Each number is 500 + 40 x the weight over the matrix's rms, rounded and kept within 0 to 999. Layers, rows and columns count from 0. Numbers have three digits each.

# down: layer 13 MLP down (transposed), 1536x384, rms 0.0572, rows 875-910, columns 0-191
# up: layer 13 MLP up, 1536x384, rms 0.061, rows 876-911, columns 0-191
down875:444493437451413387580460539515529559542500506487443457532421480469535511467511490524468503553560491469452447427571459528496458423493474512532436487492485500577486436534478517570352578462502518471441521532530522429556467462521498453461494507443481541557520568505456538518548503450450548493508520436577455500464510445401503516520491509497492481520422505557509564472570521408438470532463502562605521608526552519507479498508424494470418459475577518489526517455548582492485530521477433492517505530466527482538498525494524515531499494493500531529465507541570508513392566490523519482
up876:514540394454510545525454527501466476565459532512482548530570518572437483498450532479479437428577464523517439516460503439484466557453509528495476496479480499488509496537473545492444549510518496539463437500536512481482419519450429443485572511526400523446492477507548492470488518503514464534455595489429489570494478517540506495503446538490476449536503517557532478486507495535576508524453393499492523552505526546502476523530512452469525448507501486452504515554497429557467596540528481471492446490532577543455471491517492440490447524401491495429512505523402494573583478534540515475
down876:466514465478488592547490494512554505481487493554464463554538463503473510442427476433504492518514480522488480527468536472484487465494571583524476480474498526521458497544459501489515503523501485562414458490523511524547465435467524483513528483504469488485520493473501542508480500519481383545467559527505429528564451496521490449515446519518502480472509522496519541503468493514532516524515474525564531514492488483486560502477514546510416512537464550492499500470530472537466503547461507503556500476508469483487532513431536522525498512551458445409518467472494520483473568550511541511
up877:490450479528533554495479561540517539493555457541482543490486606454510481491460464489531478547481513521482510485522511506515445426480519473536472492438497493467469486464548519525548557506553482458498459499517480574558495451497481451402473530496459498549487463540482464492465479543537406500524552515510511494561461462472544474405458475557551473525436491493459490468532510493479504565447466500462467529458477484514496522465538499542516518509554511478498504475520481477501544571498509548509523478528487505470530494549505521491484529450496461462478469511569488495544519505534513518
down877:455540556486514522445568524598528492583518486549476491575511503449514547463548497430477530456540523469497479435452510501439565457460516494551490474519561597506518559441488448523545447596491652558512484413502533555490461407502469537512537436486599478506490535497537454439510467506470445532573514428531463533494505499425469451511580531496514490548434546502524489453454553428539492496521422432515452595469553543474476504519423527538455499473492494495457434545505577524505506464564514505550470569513514450471511443445520455512517517515459535575494527484505434452524503541484486395
up878:490538511559451534429460501528465486471554531526577504507473490494525410526466491442512459510441484484491538602517475525443506511474529521496445515476502534480449474497557508486432491502466499479437552506479472556481454555491530563537542455523517480454500494537479545442533547435519505544536523507518507472453538478483490427554418471551510485477428569550489442460516512477460544499460555533507481463537502482540565475532483499558557504509495514567486478412446523460468542539460516487477454500494453528438471492563492499494458502467474504432550508551522453457468497527489585523
down878:474531517464570515508502465516455580461488497440520504542466515477529482517482491450479484482484531502537468594562480550455479520533532539477516503479540578501507490510512492462495492494577458525518437485474387482569485550493522549440523495508461564540511484501518506553511514505493450462558459512486531508477541524494499451434476545555558496480538520558498518471476579467483555513513567499536505462528469520530534497458563589621495557511484463464472547502420499491486535511487520523523414560450497485438494522495482476461575439486461512487438501525513546526494445425439522528
up879:484459477629551514481528486526503558458547486525515484453421566497525478519506498458489526471539480463514466578462481513562541468493434463517510495440516574534454478540443455553515483507498552510424519493488552509582486501532536489513488418487519512446552523419494481540492541473519498495501592504557472516477578543467487504530420487493541508458443460554483558446499495533468547518490530421477435501562541491552393468517444481498503559483530478455534480569486443488511479538534522497507501429486462451532462532525465448481539491436533567523535610457536494603586490490477507486
down879:456460539463436445487506495532541484510463487429509496476490448507555554543506483533559472508523463527531509512460465493519472494542495513528440514464465521443567510529409484438496580498484559520476442534518443547591486497558460512529529570444501470477543497479433517553466506514449481533530485492444479537493495489520439494524448509503478554543435512502508498508547475517478465411476522489522574546526472483550485580530509471506501546536468530507546493504523494499497468485550488576540535556508472475583478474525477480555505507463495438543545497501520512472418612560533528517
up880:473514537573447542497486567489508464515498552484498509488491476536486504463481515471506480589480514520495491492436546471539506488488553458571450479482572471482448554494487458474498469482426539424434593605448498505474517476475549545489530523466490478490503543481449469497487582440465501535552593511508473454414455569516527531455500561476497465548513544512466435478491565518531568509482510498528459456471450436493477539510509485444506475521461519511574488516523540471525531473487497478500427472510489537544480383471567522446467494417505501452471569495571533467446476543441535564
down880:469471478537433517470467532500454497529589544457516559455488557446492508491495528494507492535516523468486549416469491536476547520488496519494471478482513519543461555462459443512521486437553471539465493496492520530506469470533516451498521451478536508517482517509472485561479472536517469462506412478462457486543488450533564509559494460504538472472479456550545499592491501538457575395476485596522495472448468432465470482504548578440440578549518477497541465508468501406505488509512470516482471524515503463510451557535492500501540500417538478444471442533559499460556468491473454498
up881:566392477478497562432530511531553493469536477531495509493555508486526486477480463498537430432484492489470530537477481486464591465463538507511517573499557500487462441447482491499468395472528494510439492454525551485491435499490473482506505529425553462471429464530524513431495517549549503539522533538555415413551517550493604497510543530507476514511552538496553534485478454532580495512536514453428490414426471516531556553501498439477488455457534514503526512539522526567531458517500563394447464454460513513525572529508478508560477506413486555441533484546527537423436499423547466488
down881:505485462493518498572518442513409488491463496477473461522446433546560481424494445514511450478489499534438479463598490545514483489505545518515539514570448530479511482583439477482422433499512521497474566524470484531490476485510490484451482545484500501474428498540499565452402480490451451513471388589461498497485508591485541529524502505471549559488482497534486475531454454471512498542478446476515517440538476515577502455532519409523410435494482474538538516497459458532498456505557501540531489484539497483528483531504475547422467444503497577450469434542420526477482451463538528488
up882:517545513452481465512519518460528496507497435503477521466556459433558498487495438499500481532522503443486532418476525515481492514469438463477473476505500416442544536480525492503469530573565536572485469464428524479528562481450516466468521461487471485463549465505485442578496551503480515541576509527458487498413473468534484400524483474435445520446477547454482526447599470472492539490471536498463518417496416519555453496470511475492571533426506420520541517453570550462549468524535505532502468496612514402495491481505495569534482502497447480550438534464493536515499504524508500503
down882:453526508485516522505468515475500464412561482462472433481495492482478478477486466469542556510502510521462543512533448494437528443501571550509496540463508516485461506601479530515571489510491521547562461525496480528451448508502458536464510433544453489517498464518525485553523534540533465457540497482432492518555558517489448432462464477506502459533551515492490503495470509510532503494514453475441519500507460500431469471536511474493509478543481546525447462487451483522498461480476523460507432484501485553502454515512463508518470476508491504494495488534483467490480452439460501556
up883:487454494538519509533430540433541456532511545573498515445427495525482550468464490475506503535485579472521496507523580481560458471531490469540480468431492553553487448506566533460498504489463452454554471400523511539485495466489524526418559492478456507490503515501483528520521525441493485538547505516514537446480531507464496544549462610487479516455563429516489455525560428565525399527503497505484558406474520476531451537512546523532573502560480558547514487528469416446439465567475527440482476419553505437485451493511536488501561516418518483420440529492508496508476545466518488476
down883:524518464500412509515495529484566421520519497534482485555549454500475542504524460492454498527478524556484402537565565466482515511587502490546515500506453456513471455512519494493554535494481447494511424484537553540467481429558542494456508459515493469495443507413526463444499532492473520437540474515447503494487547556547469479460493427551553457561474427493531606581511505481510533519483429519596519503476509453454526470476522494515458497520436473473446529479542551444465477503495491491422468502487423524474504550488573505532516482502444492482465483496527521560464478484468514462
up884:481489469520522508415521520487518520503547527441537441495543459423505523429458498526503483490545482529529473535527568473496486441464490574484480523518525454395467431523462527497526509470478515448537492567482488558479467449486443570577484529474545409482555496511545548482511513537509552515521511512504514457486545505509460499473484542543440478473544473485529487520535534474596536522547423575420485489514501486553424524452508506497524506470512432488470468468510516526449447489544418531498505529391535471496514481455401520435470481478493471484502476505506527521501478527510539419
down884:494533501500492476457517447456448496627549523538477504532515424427518462461520484499490457515431517536561509504556465507542475505431466491495441507563481506453461437535520491484526582531591545479544501531562453525477567483552487498505532488503488547406378466484480560502478497476506504564523467494493458553619504569509469482542512476516548484512400574428507541483439424505539512531529441518504538535524487615519483448470390502505456539517453526528477486572564491461510533457427477497439539471421510476565483523560514534566516511551480440513438483509508484510457532521549516480
up885:532499448568509569547510495457525536495432548500479504475489526450503548475518402485423467441560480473478464487461506477544499454451471550539537525497450514497479530521545485514590499499457517506503528457526518438526492520534534453492520480434537421581473537474528564480528519474534488481521519518467551499580566413382480558541473555464528498484512446501539496520553497493507494468499495456506605502535555535444448568435525496514470507484598550537428502440461432468503484581493454443449491469487564546483482459504465497505472512523488505500496477501491450482457506569517535554
down885:488509530477445499525496499454461496503511427406463539453469438487416435484519480475555536550534516459525432508456527526498511465389418506533431533466551565469508576468634532509521516487497474460454511584546496514505461465538455480559547511534447431514537414472548605435471448498580482473512486509537506543590465448521441439464463540477484536536511453538456592486482436437473489525464543500507524417547544488509477531518595521470473536527427604452537401494482492421462497510495520502511491442506507561418477514488504496546488481519482551475433533483454544450630549473413435545
up886:546502472532574479504581485522523517493540551486445475535591456559490451427462461455501450493516432500483481440523496516539474524484521598514531528427496466495560530491461489435514511534457456502450503506535517491489474491539585449534479516519474618501469418491577502475493470522521530523554493467541509549526449465526426458547433563517453565525455526543502542492517526457543497512505488495480461568524461560502455528487518565475546560501482455535557534551521531506500417444506530502501523509458471538457539460540476476516444452463463468400537475463424493487460483510476528544
down886:486491530529480487543472471451493476446479488501483498491484526523468462496505504437547517501462485491488500438509455510444501536560488490512496512494495473499472542501527482545525504468453528488471474485523545498544529487501524492506489530521491526477481500473481500480492520491486512496510475475494572459528513554539474548538464475558474507483497510469478500504510513479521527542543504512506566460527510499478537449513510458510462450514525490473516470518505460513492459538521566501510517496482439552461538462451552542480482503499475475519513528486506504561496514454512490446
up887:494533496443462551513508488513524492415466455540527458483463472432488585547539572540606550557558453567486506465456506497431425489548483502473434523473471535524551450490470494443514505428448561492491476512497504489447672435567498554500470563485469507507538471554636410484486514440491435484547517576469535576535402441458496444431527549542539481541501538463460512582530508512491503510548490457433517481465527493489475552543459480574459473505425449482490581379479524537452500491556498493405467440521482513439466530519471485458524520474470473541508505566493539533504453474492572516
down887:472476506505530508501526440525498505463527525458461467446533453435475528537445507482580505470470443434383547455444536529473495525475507457515468490525493487545523505501435514437491418451480572493481568512513554462440548531503526543557538508486523466597471469536577499444503570463469492464593531497527417542527427528561494422493435484572539504468565586528512482503546494513500494514559396517478420494512473550546489516505572461476452468566525451445470579452554503497502571555556408476520498529506516427525536509615466500498498518501533550482489369430463539509523516384603540536
up888:469465528503475541506560486550564461512552478543484502496515507487445488497399506539520493480445447464445525528454525448414514424520458583527439473516420483459503458452510505539543535464514528475581511518548581484432463460529505514532563483486517480466526442509514480569500471450500467504492506513460485599447459554541520503448526495516501471477454496547481523489512539465468534534489459455552496454544471513491522462550509435443517504580586493391526504506470572419494458539545501466483463468527497527569556515543537509403462397544483497483556514498551516501530459507523469493
down888:535395497452482450468532536516503507489461461495439476506430448491523502444487525533522487524529447482536549524499519410510586507453482548586481521481488556555525557477533501493538529514410512475529504492455486549576433511496533544442570553527547472521471489472499459516475506427510519541499519469495443533490482469485442503551580538479473497462572527541461455474476560536478403463546519490511449524518505503527481551504482507481502443454492413500468485511524513485523495473571561505552578461467540550532561484500526517494475445471506508518488535506466457527520476507518545462
up889:532465506517485498543522519484530587571493533525510553520477480565400506441481440470481531473468573505447462463527470510454514508524448499488455436463546583488497534503490516458513546496493512482460542472550579458559513529482543462536484468425473517535555498511467590541507516534476628449456478505484544505542509469482484472476494517519515471443450448507454523578499475451414500491579406556471527511498533503500548411485530422479478534533465492484466515492443430474518469554460421512530522471537496453477510465548446481513493529463554444470489471438492487554497536554504494439
down889:410511465482497515556457490533499520552531590531542474486486527511557460525463454538530507541478575571492522451448444508465425503473472477485485510518512454542487497489524589503457506469500526504479503480544517501539496503475534498501464471586542500468490503475530526517547433493567517497529493537578518547462515491441510588491436546507510508472493551446507407515455490503440455498536512499514542620479505507482507518466508431536464506522506520531460488466463490497500505533525403520542370549490483501525423522512435571507459451499519573517484559470494470513471544435557420431
up890:420499508479504466489492521465526479520418497491571479527529479562430500421499487516442521468546507519492482519507458538486437504451501515515511493416523549485486446471527544556474499519507412565525559506445446521432522489541394454416520468499434534493502471514510512429501513520486498554472484576459526480496501499515519503493452510523555530498505495462425498503506499573484542544561469453522528480451420511512518461521552563473394499446389499471503486535511518531475603461506445507526449563473544556527559500512505498498444436554514522491453487434482496526463436484460511445
down890:434525449517436490481497510478415439473515479549436552446515493445515436548555469506506482531416447563556508439519475512459537449521542441493566519451462494524458468497458482524482496493502431451510515582422467546505527441443531429554500492423448507536523548506522469463519493493565460493488479500436432488504539461580584463386398449576474500487504548499436505497584559488542484446545422527486538479461484519492452522599570540510580552538538461469507525493507445578543462492490477583461456478465519473449518528490495522504433587482501531473509539524379540535533514438452477516
up891:435437517436494472507478561487531528461507497462533470513471523449529485427485493504508478487543469427521455512453519448555538515440526501483570526559482522505522482524516510457541442530416523492464462519502431545477520455545434449477589512548479445448480493474502515501522536483535568495492496547493537470495458420483525491490408549519515397517509477458554573531518536511492493472456509542560499512489471533488466522438538521509490523502526542523558464529515476486508520548482470491544409518537494526501453566544524546451539505478448477545514475488543443482535430515485500516
down891:513548544471462474519466508485520482560515449534541447493538546464455535497538485522508510420520509540481490451552549558517404510491471466478561486536399519497490506497493479473465492480468490490562472492494510445539508503440515471513480416545529487489445499502452505533524519488475451524498473513494532497489539543538486556473513478478529481479512466483493474548506424507499543561476526458434511470498529501476463460530512495492506514573476468514541515552448541517481495503508503508521510559498444468567517451460546468438435455417486570528501493543466473498471516485504516523
up892:489504479523516535368493507522531518477448552497539493538443525475515481470549521521462452553567510393543518534491500472483415467527566475474564549515471534576498453455524509509549450509551582504582477477450553560488490519468526530497567482463501430462540435464492464490509519523525461466451570529604432551524545413417484451475539562490499585461456558463512475535545506468537544567518504460514505516511439512482458498537549523552457542537435456442522489483482546499528587491468496496491388504561527470492526487542536524534459467518509567525517465454496485482523467530459518529
down892:404491478512519516569494448549452544540473576474481483426429463486467490484524402519507469541549556496453475471435482470547545487516578440454482451510451488574496519480458509434556475457601474522528405556458514477486552470420494497451508470478510542476501488511507533509481535537463531507487463485480457467508510477530530508497591444509523557487502521484547481478513498550513491520488529488494462512479429528461435480502534469562555496507525580492526463489447543492488460461530465466528487463507528533471463482557524506543510492492539546505475478551397481415471508592451531556
up893:537439507480448545489538489499525543531461577529478512598469555532581479450458564475546420524596436484540531478479482516545470493518498458490554524478448489545494466480494549432555524464464476572495504516536526457463519458454557477544538451542490440534402476505508468414522531498470540527549515456556500490516496483507478562496537452517531548508433530517550504507515472514445459506569478552415496472525531532442487508557498544475550551435465458462509507496415531466479492446499526427474456460476588538503516492514508490570520542496470472567540478506490450515556475441427522559
down893:603456514507511467441545514495489484546476518500560480492487473487515494466495563462524482497483570489497502530459493472521477474443480484500605467470493467534533510481504524539497466500453482526508478501517438535473486561495462520486448469525444533515511460453499490527566533481428513537495597540489536540522435483543494534552472546463523411524515480533538482501509522539548542513427517499506477544530459527418455474530434449471521444478507525474438494456488541596477537491514497456466466536510516526481478482485410469475477545491453518427520553477528534518534493521584475473
up894:486544467500466507472565494494514481454503493486389586543578479484502528540514472530506541442489454509474474473521553505500474472483547478506471449535475513486423562526461506519541522557524454549504552496503511473455532450467480489475523463508521474492530473551514444533513480533454516483523486504541480515520508492485538502539465518497448519502505513503480500571515501472504499550460468536521479501534521557544524533506510522563505482492505478395555536414562590476523534481492500443476519485443466501515516502485509466503488567457532460460505518479488505504514457450524453490
down894:519572480498546429491428501534484532487455547556547495500414540486541480512549478461537455497473519510567467518467466467422548564547434467489582581489469549507555498548597490539503507464539470506564453493542495532508506494497466569491548473549517450454518554535482465403548544488523512530487583517504474434491515563498432448480532509501450525480477540491568429452468507577582523472533519457478464531447505519483471506530477460425458500529457516560504500519472482522466488605417590464522556533518413420486468541535471516538509441574507444525494467568466524487456485544458573506
up895:571493495438465535472450550570527525512451538504525433420515419541515482495541527491506518495566478449489503506477573539486475483455427462566451508481541462504531479602549495516519389491508453525532565426558521520492431483468458471545450468430449504545522494526459458503467460467441571527533459538425556502460516521505567501496504533572675550480420502527427485551507486550531598448500441463493476542508450572526500492540539452450410456467495472502469528552524470520528576402437522529570516453479445580519477531535491509580513460496538407600476492406486439497482504510464505552
down895:505510498499564441506556570418595547393453521497553536563484547512407466578495496523560533443496488433496477507517483480408508497427485499523452431454501460472502464430551518521538468420557508566482524524450494560516489511486527425527534529451505525481518521513517466434542486559426490486527579506472462507508584518495515462582514507622454501526516442478442500518479548549516531479506560517492529536504577541513541476585437472501496456531443506452534537489446507431519408491399546532587520455484513465520481553534460463566504501483455544558458528518509511506449524591421426459
up896:441531468410561497525483577448476491462516521498506462549508470503485480479539429445466472504532534415550507500485500546518433477469548524507519502404507482493529490532467550462543492547424527460490450520489450544511453457583542464551518480433507535488471485520510535463476508546513530529565519494449524461489486476448433461415453488526479486507553473535541531493521506440432488523471534472519497560532467461550443515541549556514515522492547409503542494451477469493493485509486518496470441448496499482483477466548519473498487486430508456472480518494581557487452506503431499463
down896:473487490438475442543547491532515518515558544459615505533502491512445564532558459444552492515472505541477495428527487583522483477498529517472496484538560545501502459584495504501503449555562504500503517526488546531484491534553559460532469458535505510482437513459524488396481497493491457531518517466424529523533527536454527536506515548513557510457460546492514584491544476516452484459469450498528479445452479521463494429513538563467527595592433438462515531513473506523464547596440516513496432461486515520504545485530416538516477583464534464513465503518523460536514597531483509469
up897:543485515478422480453490576465500463589497527514481506541477476458489503468619457533517492446547420507472507549564578520527455501469402565517464499543484441476432481569533517519552495540496514498564490530374524554489511539516518480585494482513457604514508419541511562486480521534472543590480457518499440531510486484552436457517417492466514492502518449485487470546562499487400526480517512560550513451522527529532489501555509506544443410526503482522487496525420531481452606577507477496624486447566542485509512521483567503553429489508512459498528539537505500516484576552527493500
down897:522630467458531494420528508538483465472459521470522536504504569495497498449562458511482571536493493453481466512504536462532478468509531475533518465463479454474502551546511506551463479513532578566498447555497531502519480475476500550477519532544486496440516515521595504535525502530474531506476473490531489537524501500515448537538402512492525501407529493502502516524455477496495524533521470490544488509523511483441511565524472534471497530515437507503529512498525524528495502416482545484407466490433484499461498504510396526548441516507435426462543484460493484498462509488544541445
up898:510526524535492479489594509484541435490506519458555496513491515564533496474460504558565535508520459524570508457494540517479494481516513520454480475462435511458546459515450484494480423570515498467507522523441450567492507456445505546447493430454434531559502513440512457425484526594546465490489499590567527516478515528540529494492504545551568545544485458492440568439441509462520513485457521517494450508515466440475480443494475588500490518502512495513526522499463435538518519552462559489476475541575499533494602462524500541544496531397499481589475594527515556519470418447552504428
down898:516555505477522525457485468469457443497491505551468538433573523544481575465553568543544509504526448511541461548474530464543496500534476532522549559471491522524517510460502511499476438557521484501462512480512552493488523524473528482483418493555501561472554506475529450435512498510460519547509475510603445479530411487485533540499494484508524457529433518544434489499477504508453523454462470536487533421527505458553518432495496447445447469489500548546514546535530448526490482479509529556498447532439507546455517518487519410540573516542459474482398517524507479504494542463534528492
up899:467456522495571539513590499500445453437520522471435586573425577543496470531560469482509468430532509527567502496395574635535510414441459473458571561364514487513464499562551463473487484480472445535551547469526559518444499478541485491487484514573529516502585412537485506431435486517451511433445494525589534537486460465497528516462493508518511453497523469500455541442470493517582494547530531488477463420500456467561499499484591506420464491482466487377429507426498486544564449468516543554538600486510521462522402492528508467554573548522591553530487427555450507540425585513490534506
down899:514529480480425498496382503507555505487493492566576614530490515581418476551453537480460484522541554545523496559558458467556494578502570598494431474524445574525620506451475470424445415463597612449565519516495558544421470529482388549500446492411436486517469562564506583495435590609572477428512647538531524480381494536565488583464476423553637401611554566436686494533478543379445575439436548549426535492476422642425503503440536502384499479681590479543422576568446531520512530478519440520442515460563541573428490403383466626489464456533490467546549538485352509492548445528367459507
up900:427534501506472499442537490487535560460464549526496480506479477511489598513501564508525518478583504448469570501529443469501510544432504509557509440502475485443442522444460525506553480543569552483518443551436580511388535520590508500521498481523500533589458507577506486452498468498467515511540551573495525513465480464554531420505534491498509535481483486499527465493419462534449549571504522552456499531524519513484513497496535565446410515517524517553414463462512562372534453559518468529462496378504532450594517433454455505535523553445490467514459404471490482478507583478460517477
down900:494577567481479449509424483523510550554497466530467555509485484436467497510513467494582446522497475468475481502434550484584474435513532441456515521492478479495473516545477534491506572562518545481547463554503534547485479509479528435479504460489472517544491576498505538537492538476471553542531438517378463544454455486541479402497537483533506504539490503448516439490534470460513464497483497457517512518484504462456554464495465441591504543489496457518485467515482492428506427525428475447485510450486534515529499479498619469551510469503498455475531546517515552494507545434524475450
up901:494589559535461521511493526500530511439528472448520500600499537518397483506518498469505540466574517582477475492435543505582441457478578503444431457454510524439431519503538570502449534528442544438436538540471546508469497508435455411522566439594519506541464512495468584488495467424468545497415503493491517481523446545521511508418566487522502512554529518467450501608521465545420523476500550491550437470546501463426458457496472508511526493533539503499511510482491509516473435500458487513555511449443594529501499515511552540518569555539494553458509523523481494452496547514453437512
down901:434516486547430508517510621477532485456439448486551452444525474504514502565475478533441508520469510496559421503457508422515530471558550471531464557497522498492489536464573537433522422406499465475489487446496457502448447495511511545444467464513521453453461497497535497448609457506484473466434437482539580521526553572556527520502534466526499505480508517479491506516380477482494461529512500428453526558475405533524520515471477527489468538447449512423463528548553509500545548455484499565506557570459418548461521478593478497502527441454602508474534509481488457497566533431527453425
up902:508529458474523506547553494438500456499488464546514496519473473473481552538490444454477480515547598501486485481500393517485482439602468508531443518445513494441546505489537476493530482460557503531531489532492478501420550468441516514501537453460455452551517469561589445555466509511433489520490507421424496555482507510447522482528513553496536544479521562505470493507460463512503462439456494444422466473484480455494575477446506446530588492521461503517542483483455613496496531570500465558475455528523489413459479500524504492488498531428514493498570469460521537470468445515641578538
down902:493573479542483533524534432521447475511466497498489498489536461508505484472525429526509470511437467505463528453500494528538538428541495515561582498504449484533501525545494544486467519450513484435530507488512514452412468482429526537449537521440431567496466449497489495507499519474515513534506530563480520444569514420475452456488457444536484527498520495478447540548480479515483520554469466554529505460536478463497489466528427539513497492483486539487500515495479570531494524542453522451532565513553458515523503523511529536560544487477497479491549553477504474476538438540572555502
up903:537480539483515554462499501481495453541512540484507586483532536470460424481542522425563562495428537514481546565549500419473522480528470451562479454541501500516554485485431557489482543484459484500476541528497504499506443566519531416540550476505527484394492471474475558506397504522536572459545510468513520467456491480514548444536432456421432447498465484522523489484465449482451478522548488535506434493493497466505532524543522467469511534572432515456500528572539480539513500574531475520500497453495461520580469489459475494515442528529558479533506475476532512483476446530508466554
down903:488550455507518555538506445469558514496477518499495496534510517512505467531526471528478469481548505409502473532494460482479485583559566514484539523448425520469457554470517466481446437432572463563546489467582500511461553536512538492497456587507559516503520485539531458435524446543462504491493469518491526487502423465511453487483542506491530550471528519448589557517542451556582424482518467507568478569477507582493478550501496513527474575508478501537497514561537458548493510488489523540541456411499526531463526473457513546606564539505528524516543499473474484526459505537548438462
up904:468509485512416582438533515459509511435548577526482559452474458483555486531438450519464449542485565484498597597474443392370531449479502570530469530503535527494461531453494492416510481553467524366502523498462511544542556550538466453457477555493523487497511453501517543438512492564554518547500501575499529497558491414443462480513496448563507595528467521526412414484511524573533494493485590420444447491614442508397426451499482503430527569523497499535496528437436445547449494500453559495461473467493598477474523410512523504505529510460571562508487500457532549438486498480467497529
down904:525509439521498552517453466500539557534562620438457527532479499504567554476499415502528473567412534465530462491422373442427499542532475522523552579513514532522502432405431629442423497528537486445519419585614467514559521529443470550472555532534501466473396537521496477461496454531588603524445511457481478462545448474491466562503450538571462495579517407509544423513377553479495496556434506458508533503566534517480476490441467444525499450440551547553430515475515506530463472539468517518504400578466504525517563536532502526340509449507510572563532524480475429557538532423483524555
up905:588508455464469524523575525460458527503469552530530513533563513468479546527516525537515563570486507553457505441518504485507468544493509546538517516499517501494578547512522502515529501509498488459486563569418567444512483544459475538491494456526507489523462551499501474531551498432525550430456459566505574483552497469584503435503523538507498430537522486525548476450481501506520431518510529506526527461430461487501461432521490482475598496508448547486475467542547450539500582444538443414511500526489543496522525524496512468428522431541538533516488463522465576532469498473522543460
down905:446452495492439561455495518554473536487568528483465555493410533501498566528498492483454569526503462439511467542474554416574488496443551555574522529512524428499483501507458501451563515504564531505474487487520532557513502457484593459480522459432506533478524574478483474486534508485519535566541546469526546550513466604587532484550474470511405413488517404537426414530579523465498537485468452438569482549497503436558525522485508561485495514536487443504529463519489569383459503538473486506482427464508512545526491479529477470468524496554522473444490408619525474538459496547486430477
up906:534525468508442521448503509503588456501489510447502457484442474471508499510531532499493524497530518475531491527536481465481479476487507456525448505480498486463464508459521509535484518522493532560498526518449463493477491457524546565469473488486462496532543484505474530551494484564504505492534528431500529491516500530494535512537569460450498430518451465476455483516477456476475544498485540508570513565590487525517480502458466588541366456509478538499497519454499468540542557526518511499498515456490534528553502544478460449498569497545489472527511467543479533565427461443487516492
down906:497494464543532540490592525500469490514439492495587449492500590504418547547545512463495440488500552490429474501527424469482494460478401496544558555594541410481465471539530455477502548441529512502444488560516512573538516502503591457482495508478445438415478485513577516534526506467441524571447451441441492443434520464489447483464465557556456562517502468446571534468526490501437531483525478526494518493448490475464530528468514461497543448444508485442485514535485559503473517485455532464533477547465449492522438554517546548513485467476495501450467537513512515433518480490520540473
up907:552545487513551427413507442458491570527496479496544421477516480500452504402516455452466493491485528512443472479590518477569487522513510490513533507519459495564437488446506494458489523502499483473411507539468497571534523485520502459475533478454509513511534562492504498546433517532548487442517476492534481514584541465454510476482495491539508491556449480520448469501482533501487538492488473498546462528492529468574460542487459474473444553532440536549493478482471440481489447511485519566526496508484493469519518414536479478495530495510539516550506507490595529422500520477510469520
down907:535489498528461523482528581454501497448513536534455491522530501504469517466547476463498444504504535525463527444479491531581481480538580463474414502530511523478558445558545424451532496472479482471549530515490483481516513449456503512508485552493544550518491490463478471488528479426603429460503479521508481453496420443524428486470509485469539498477461476503451568454493499468587563455468461493566503520488473522570488462481535560535462519510531490495478536468557438471588525546550463476474511461513460501520540548469510504504429534444504540511488425477526548555617474494494476508
up908:536431473483494476502517548466458532490528458459475528510517596494452503498475532511580526533525495538451580475465553476508516410522538496518439462538547534531537489541611508478552453395503516537562526414462544544518498436442499541520459573522482497474524472533509530429546509538476504582483462595480563446538509487520527581420520534450540484459524492537506526578461462453493403469507523515515534512426536507484493532511544461486524435457496540511475569406516530511429578506449597606510547522600518489516570491512513455505477488476497523501504474421512577525526380496508560513
down908:529361474546529512460531501489490490452516538433491511477504476480529453478469547502486511489580469482493550468507488401492553481507510501443515451432540527498477449403485511560482525528512504477416500505487499519550477520486477503475452547441436461448471520483540555442439505459490488481470511427613502410555597567518559515422501520488441488517443512451481491532421480552509453490531517498419518484401474507486545523461477415598515496532514447559541503403508490517562476444500546542414606561628463443484503483508480499499470451498507580413532474477483554525462504523547506483
up909:625503479537492517530540444504454478487534521465537516480442526456438514471517483442442484494550592476484445484528523517409529500498460532477486437518475522517433501477529513527460539494497443521492433488501410459523484581529554443474499451456485547467468432427590581471440469543427494510522482497497442433540499539545524497540505513524465496492559596533383530526555455534533563490486469563558470543530559493526542499504534483464500450474517451510504406426458509531460542504477514463479497469506534455500425527484447478589483516446577506520486489461511476533503455529472538490
down909:415547477487533479512496512477529490459483443597529562484444511548431535528452459522454444476506467493519507555551484515518524498481479494496471511503524535518518550434551466478486507511494457503492526509492538526522459519434515493596527453472527545512456463450530457493561507503508529536508494501514462515506539532471485498494559449457443570509564497446510456459481474427513469512528520455566467536440504557519523536534506498504461486453534514447464560520478530455505462526524540481510434513501519488497491434525483556518483486488426493490452532488477501508466526525479524470
up910:563515522526422530454466517550502448539489469480482520526553545485520473461482430525561497419485517499448522542471522408543460548529484515486539512564545529523522475491497558503520528542529506511542521511538507502472485509494521547494566501506495520524496468456526483509553474495493524543499461478519410462418480548531526469512525502509527489487449470507570441560521490495458444457426553502435450477444444493482512497491410489516493506509490513421466594520518464482444507492470433497506485565480445486531463550502486565509500450539458477545516532518537450537542538551528525539
down910:544567480501474470487445455478544529534453529523520477519489528452477532477531472563566506469450501575501529453519504527474535566446524511515514499503494450512545483562510480539459472431522523430472494524489467463504504503553537550480518500505513443443558457436533472529518477436437498469490446525561541488516525490493556507455492506563514591523530497433416458490520502512538478458528536507499484517550481489566497426466537519510494436500600551422410490527500497510530556464511454584468499533478477550485535358505537539475500509479467427508554540483544514495543557430498468497
up911:520480448535532540536495517541452550514466516530532517486528523447505480491485508477550519492584500483493485536417531486471440521483546520504502450438525506439524468398571496478518446484421573482551491509471491494535544465490503542499530461542510507478568507513571428566467504533485454481469481524558462518507439528498559481520491525455562487553533538536487438533541553494500513545525476424501530527449462506460500434471456455461540483563485400422561487547471546468516553482511420523536513497559593541474535491467448502527582472515511465518547509481495495472419511483524537527